Each number is 128 + 32 x the weight over its row's rms, rounded and kept within 0 to 255. Layers, rows and columns count from 0. Numbers have three digits each. The size before them is the row's rms in percent of the matrix's.

# layer 5 MLP down (transposed), 2048x512, rms 0.0921, rows 1810-1835, columns 128-255
103:177125105182135131139131123118104144159182152120125157121140111100125047180175132126109153085120082143133085090109070079118067113061103117137191121206142115130154126100160129130184200139101107128166120123150105180049178164144145119101142141097162192053119151146112129169139088086179095131089069118141111093164048117154137115137158136085121036163116123151135140109129090108113106168134
089:187044124148157130130122116097148158141137113178166133142149105135093140080118114101143089138135137081145154052077098099110103144147122123112190177133121066092180182126119132137118139107117137176114190118125135117197149112155207145091145111130188119080155165098147109143152174138132067122131082105088112086092180129127131076143116126102188088128109135157134136128176140114149070119104
108:136136107120118070150130184113136118114130122104188112146129158085143150212136069088161089106105134184138104105129145179130127165138118180143110120148093158101078119144091114138077117169133137134112105083186191177130160120102105134100157106148116070129111146123152218116129146154160084094101115115204113163096116139126152109135132144100067083141148130111087079061162101113143100141101
113:138108134094098113090136110151172104072123109200166115123122135069122074129125135165088134088140117080136099156143107171092097106036176191065127145142149161096063069125098088084108145107104155099137106145130171194172074137157163209078139202126087044129096103104117068118072079114109180159129162177125141127118051168117125149099169107146119150100118101150127137062154131088149123123150
089:161113120145117122117121127115079134166118158111149142102108062212128184120100148176108109150158108118143126087122174194138130173059086067106142129092101070146106159086084150116151110118173106078128117150135140114142140135099127112128120151159135227067121069123101123109114120136104119104064132162113117104102114166179151179136147131164125186091066140111155129108147128077143067119136
096:164170107128121161143159188070175142143073147109115175080113139152149089112061135111145143103128116109137115147061131136145135112130128138079152092143163118105188121160089136114159087146116100123139133069186079191109102151081133117093099153099120110147125097123062069175163162090113096124093116111149134121075195148117161115142121154095150121110153139112139157118124142156119161097140
099:109123141106203135086168112178140131160140178144120148142199182137154074133163175128172146150163103127104106148152134123140124144101133101110199142157171166124138182156155121176106184113139064178098133056142076124105138181124112112124106137110142167162139095127120116085124124150137090084137133165117150108163070109160124133101156075191119140107115115084128117144107152093116158118181
091:086165112145153088140180119089146095149179110174140136180138121176161105139133121096156120131127081149100075180083126073122074135095104143143114086122196107146107121117090159164122129187091119130177069091118122183174127117121119111148162137154150102184202149097118078098129139173149141157154096167066105104124096131072119155183129095110103141146142081133130192152074118143189160158101
106:162105079120153142147111183188129133150104047076149083112120151154096124148164090078113154153136079096106114079089136229159023125091125136143190105097125152196115145163105201133132068151189117094146104156244072151132182157137090089104160092117111140086195125105130165113152147103096101129138159149122168094147097149151109150173167166079098189167095051146187151118174158142133123187140
105:174099163087162163106106143168175184098122129095183118155120070170073126112088163083126161137155132126119204115151115128052118189086112157130117150100164106101136121146093099115113102139156153165145135130154147172120165172110172165074094114103087153171138106098062123071161135120150198095090152103131092145136084102179094141154109151129134162181110097136122090106085132093114112094184
103:175162107133101113132141138147129072065161084170139067162095098179170162110146141096111095140191134143116150131141182135127161118097093152106123093075115124155182142129121121136109075159127149102123123145092118188135141196048143149191167166123186096152135132145141174141038128106113114164091105144062127056164169188145190166125129105175137088097096144126181156111130128165120125144171
094:107108115180134139095116083127170133102147128083125101115184176164104185124183150168174175139157137139158130070101121123134105083098159155131159084161138111155088140117099103097140066127060122154120165137100141149120086138141184114106094101109145172164115163118082064092193150118119118191142151114102133127144106103138142097080154199098115122140166124206114149107132085114122168129120
108:148151145122140153059113149084110119144147110128175135094154118111123093158134127101139194132130129169097159147106114137133115136101119142107090115146113092112104186110108147085086129121135104072098127155123140118149163141165128151113102108164059143150098178097134117141122128064150131145127088113063119099089182128157181141185174158089138099130132155141129096093087112134085106117135
114:115129153119103137142177129180096110138129155177106160125108159158126105091123136177122159162116125102130039186122133134141132152147135111130193128139096123124117092130134141113201173089102159198097135114169120118122125082124039158098119209131154105134115129083116143094104128146197098163199167109159104085114125116102106119120127117126128127147101097088131122107255125097077094171164
099:138091113166117096127123108111133142111095126132057112147095062126132085134124128141109178126119095183148056177098137154087089137213136096162083167110081126130166141126063126104135118114112111134163145077141163184158091097113123108141127119152126120165113154167096167128187106067192131129129119172146116122155120070166120134136090122178076135096130134106113181111093075175115102143103
102:118086075157149125120093155082122089173074130139143122149127106116168142169185105171192152144152108092196084095126120136175158190069153145150149104146161133165161123136113089183098113133105156089109134142109107118108095089107172095110124132143135123148095103149098081119119141159136126109125109071221186099141188058053127170081104080098088060144129126111145132157088114106139137179161
103:140132141108168078129164119089171119205175171132130151132161117132075110127164079172140141160143159116112116191139156107190118098136138125131169137108121084129188133162071117124198128120120161052122160145090160118182106112120098099145085116136157114121115125117168125138165090122131088182196089193111047120147113136153144116217097127115120100151119104083089081124144107178163124134118
102:051177125097128139101105183121136103142113185184181098118097131151091110125131137077098083127148114116129139124143063136142142151095120020141119104089127159148118122186133073155120131134155102114117217160185160195141124075126075133116142083184162125104097110112138181076154096143144192150150120134103082073108187133119138150138138135131125140127146101145095183148092090070059104112210
103:149122130133166117130123131105126176077114146062106143066144178143132076130120158063130072143133132159144130133169077123160140105101141131166073117117097105100123116113220184160120125139174122170113157131154118232112151109174165151111185138126147128201104108123085157178119113126111189111146105117104165140119100136139135104127114069159123127150163054082154063154133101089092183093134
089:129139118124127134166108179140145097135155140134160132134140121145154137110175161150109126103104104128102095079133139136110139149140124174112148134087114144167148124131124172144121087132111141121137135111074139043122124119134160143124151135137133095168099087120126100100148142118105115121116113149134144138141095137131095156084157115159073171107110116096122068120092123141126088151134
100:134107125093119097084131123097125161125174179100080103101137213052093117084123077092153081129112161084155132157068126182156138105169166147095124069145154099147144163185133090048138154156147170123151158187090119166104073164103140105090152097114080100087089092115120123148129137150134110102088138143147144124100135139145136130127168130121161069167126162120169174121093088110170131126114
099:145167093119115153126142159126134093156116086087125115103160121095130086111156149057150116163139137122100136152133139130153153096191114152094181190120137110155075185149122138112069138168150189180148166175182141193123137085089092187125154131046137165114086126103124099119130089106170106073109076101115069141110202178141134140180114131120133111142116099144170143182135146108124098103052
092:132096144139133125033102193176151084110150129065152142201134142114105152136087161124161131102147105145101133180057121153105125109105098124105124175113138138167150104108091153062117130099118102125148073130173125104142108184156098127056101169135172120162092141126118084117164127112166141104111139096163138134134121153120088137137102192123146110093068117123108179166117163133119170099068
101:108113119134080167120157104138170144146109093132106075179125130136169160084155118112112145157113124129163124176158172104182108124105158154137140172122127164125136102077074110149097162183135125137153111155112150170069108124127130152095166157119140123143120087154121063120113085143091123164186151175114151127212182135083120157111137113135077159081157118158149136133047092195135184146115
105:166102139170145207136131123170093118119141178121208100154147160159122100089173159145145053144142106138140177111120112157145158159071160163072046130080104106117125120156140131197173151124078107139135117127074106176121186122152150093117080109152111144164122104119165162129083179099131081154168147142083141115127137152109120123105119144083093182092120160158150096147060073113179111120194
105:120179127116113177093116087084135118182051135076109135142142111125188145166157055137114156075133107131136159143104091139127094123057110142090097115168153114171151099135119145142139176079123205154078194168136123128194072122145096177127153103121202117155112109150155136096163193088168125144110184144139153170135120163143179145156114119139089125106117146125155119117110178174164101127108
# layer 5 MLP up, 2048x512, rms 0.102, rows 1811-1835, columns 128-255
088:176137176131092139113176075099123149135153096088085111160133137164150100082219192135192099175116120167122095134131066098130125128112138099150166123120114091123139171180088152125098081104156143092101188106153093042153148153103137136159149098130153091107136145150111101149151079145169075115088120112141089108099122089125161098156119144132110118118157108122098078145091170123143123093055
104:079111113160131083131148181192165127124123122178142096157136139134120151096139098107200153101088123101121108161083161126190137141134152123122119107136111154125134113129156164171096139154094119122119126093107184157178131130219115106123156077080149060142081099176088121127120050078118126123138162070100136087090150125150160155127135160113117155130176167209135105103161018144160140081131
109:083133110116101170140132139156142164153156082116141108126140163104127170183104065151187121155183109134065135120132140142098165163130173103110134145140142183078118137129124113099117149122134154085170128106141146143160178163072156110121191145169132097130175133085099145146093102163155125125102125089107113103114058119156133130124145195157127108104098108117158128094128161115114055081151
085:150129091139101177181184067138093157115195148121099149077086112142105159131132147163165070199187142037180146153075131233134144090160177105132128159089084130106117120153100101160122126122112102148171109137079165113120080124127139135112131076122135187088141141095099112122124101198118088168102134149089148117125046094150103104076071173132119089084102086105127118094109107104122131153123
089:178166130101115089164187156118148057096084115114102166117144102096129125186145148128121176158121161172171181125104108168136136116170157121156083091104128128089159129152149118103162094155184165130148157094125146167138144087109155179130122170075084102162107094098114140130187075132138104156108149084157145124082138156184108089110155100112099125150154089105047150122100204099126052129203
097:143140142140111096124153143126142125118082156171123132129177099142133106109125093144097065138140114135156153156187105162110131144135084169123135129140201130101165120146195133149123069131128109147120131127110143113096168185134088127144148131154121118145124109129127119154138077088104136139125093076178124108046096102114129141112095227152132122100047131171135075071144180096088112112143
087:159139115103138139159127124172140104123117182130166100166174092088144170152123178098182127115156061177080196180161167163094139169138136144111117148120138136077144165109071165057139093155162110147176084103109149146155119134113103090171149129178124088125185131102190113145108110162198142097105189071109112182137095139116190131175153146081184117159098137137019160096115117120139137158138
105:136095108153117106147094086106165172109117116149106147138056151140112144135118159117113141122124233168145106152123121189152079114124149198128094102136141096166124147115129143137152132155197125130109128110201112106131129119102099032140126084079142081085106115095110198133157142092109175135196158116108139033111113112144087141108117184080116205154115118112156079091147158167158139177097
111:148167086126173149076073120133129148094162140154149120134087128135136051142100096157050136138173163142184151111093126177096100116152157103153132128115125074115089107159122113102067128119088166159060118119093128112114164165112084098188134117125111140116108099134088140079124155169180142031130122153096092052161068166131160099125133105112118113182168167141142102062161105094137165103127
099:081117169110119136109193064146122152083134074100054085114132164098084163167136114128104139149113153113094145129082117158156135143126134130080112087146114139076138146174121072212081110131141109126135094109118143101133094146099168128108118105090110112099131074098174088125207090074076141143105117095117088096146079115054087114091114118107170102144147157111110081147105075113072170145111
091:073141063104163095135134130155081126140183110099116128076134132205111124136144171152166140147160123133110135186099149164160106105159120151148132120094080096141089199144172124146110112136143095168104135133153124111109162188125157142129129135144137087150109072144132128102145124128120038127139084084136119089182098156133082180115137180117157151120106082192110151139169045107062129134125
111:167114117088106154110137096093055108144112134174119072133165119137096109175129056152159131149116116128130097132129208145092125138106149109096234104191145160186165133106129189147151110173181135116194141159119157129165118119116114128084098169146101174111115105127153170143097147071144142168146166111133088084134121124159101111143136142139122145185176156098111091079043186191140110104152
126:125141159063096118107122103156104145166128141158139161117125120165070099085067150146111122091076130090104088165106190165143140177099119140130151101100116093155150121215159114144126125093131146095099132136133135103100121123097114164134147148108092113172118143197139087117130144167137089070104117132157114121114150097098128139121180119151109137147159158121120064149077128062149153138172
097:164092139091152090120190168125118185109153133103142098214130098111154216147138089079163169099111105144171132174127118136088091147119132208104119144114101167167167156082090119141139142122156109120134199136198126145120114143163188167132124130143084117133106110133147186100136138146132146133193117134158127139133122058187170118094170127167107085145104162146150119118124120099186149127144
100:140118106160132153106119130125093102110077130137137152081101079128192153153137081128134144091138122171140133089140127105071097197124150131140115132072136122089174132118135178142078087117062139050127191165159145110107118133120156167098122104085137106149130097094106099091154101161107120109058094172124172150150099158099208083123149163135137149118076094120110118119151103146048150169141
100:129157156130110104119134135112073135177081181151081154081131147096104107090183144103166111107111118131134106160110071103137155121133111132121085140100120104051241147206126122074152061096140143035114149122133104145149141118119100045164094128176166081084149113144110110133140111069107057175135131126161130112145123114123181115175116117196094191140155134058094142139159123128112129104093
106:096075116138094087114133099119131095140101127209112158171143172100122167173122150165143114166125118162129106117088125089183131165118149062177173118185136155132138148185135137105097154162184080113102124135116153149153114129123178133094086162045148107136120177077124142072136113145071145138112128110104158126132108092132186116095130061128154167109124095195136162133062103141073092056121
102:138140180120165157062137138170091066114122133147117102117181105176157144119082158124130091209127153154128153159139124181152130109140107146196130097128113109104123146139121144152149146101102095115110183042093091155150083136133182158070118126080161114156128137121088124114109136108122229115159138172115095188121116065119087102093097121199152149141105130083128048208138144176114152082152
082:055177151089167079169103138107138087130130187114106126087100104106114140144093154104083159137128169111105122112163158147099139120139115175109110085113105167103047189127095076093111114142165081071147105165076148137073136158100136167129157088144083138110108122111150097145117101112113063188145145152169198128149089110191097122162087176154178142116116174100163131122142117134151112121107
098:097143137110089162154145137106113192106098133186156110130062132104154129095197086118135147202175129095119148126101036148132147148110084140139136157080175101101177125134071087167116150160114157122143155146096070145109152180108155130192124174082128137153114121123074138081124117128161105169127171127146130178062083171123124096096157144158075117140133133155059129232120147076131132135118
093:126085158182162112153143082060156174171119109172177125135079091133110105195129134162099096132122058099135082132136122113124072134146134047090099057064138088143135155107114165152089129149105093197143142145124112122099189170097135123104138140065130143139142135166139094120137106118148146120114110170145122142166063141092123176127163108100092167165124071157080182102104138113163157098120
094:155127116092091176150129189138115137077115107113149101106135139115113103115190173159114137164137095099181089102107110093103096147147114110090109108144070143110107182105176166105065181156157113119080134065129132113129116127118110146123092091143147161125140132168118076149144138140082103090130127124146128064127166146080162123113117110127150160138113134151176130105113112119116143126130
099:097127138144156159109145162129141091159117102130149116107155095153127081159171097122154118109142129149165146141156121098142088130142088113178096141142080138103138172110117191123140129060130098089025135124159126130170103107141145138159122129118108079159151121172137096125146147162111143156139100167194138113185229127056116135090136078147129144107114146122067126135106114136139130157173
101:171113128184119121134131158150094128120164106165182043147172118104161149124110114167130137137129133172085112149146148178093172083112150105116139251124110136104106065141059119125179105156101153152139141129121123094100122131140123119127131146082169117105094152152108084140197156133139117123154151142120173107070144113143096136153070166106149182112109131183101107183080161142104147134168
102:134141141067108075119140152106118091146038149149125099126127111152137156088110093103149116221166078134092078196176103098139142137106135211122161126094123176141091127108145094112159122114045163111095092125132130128138152133038149139141110140154142109165136138137173165133175096056000100152135122143145144119121107066107070180106124168135096111160208100109114132093151133177124095116146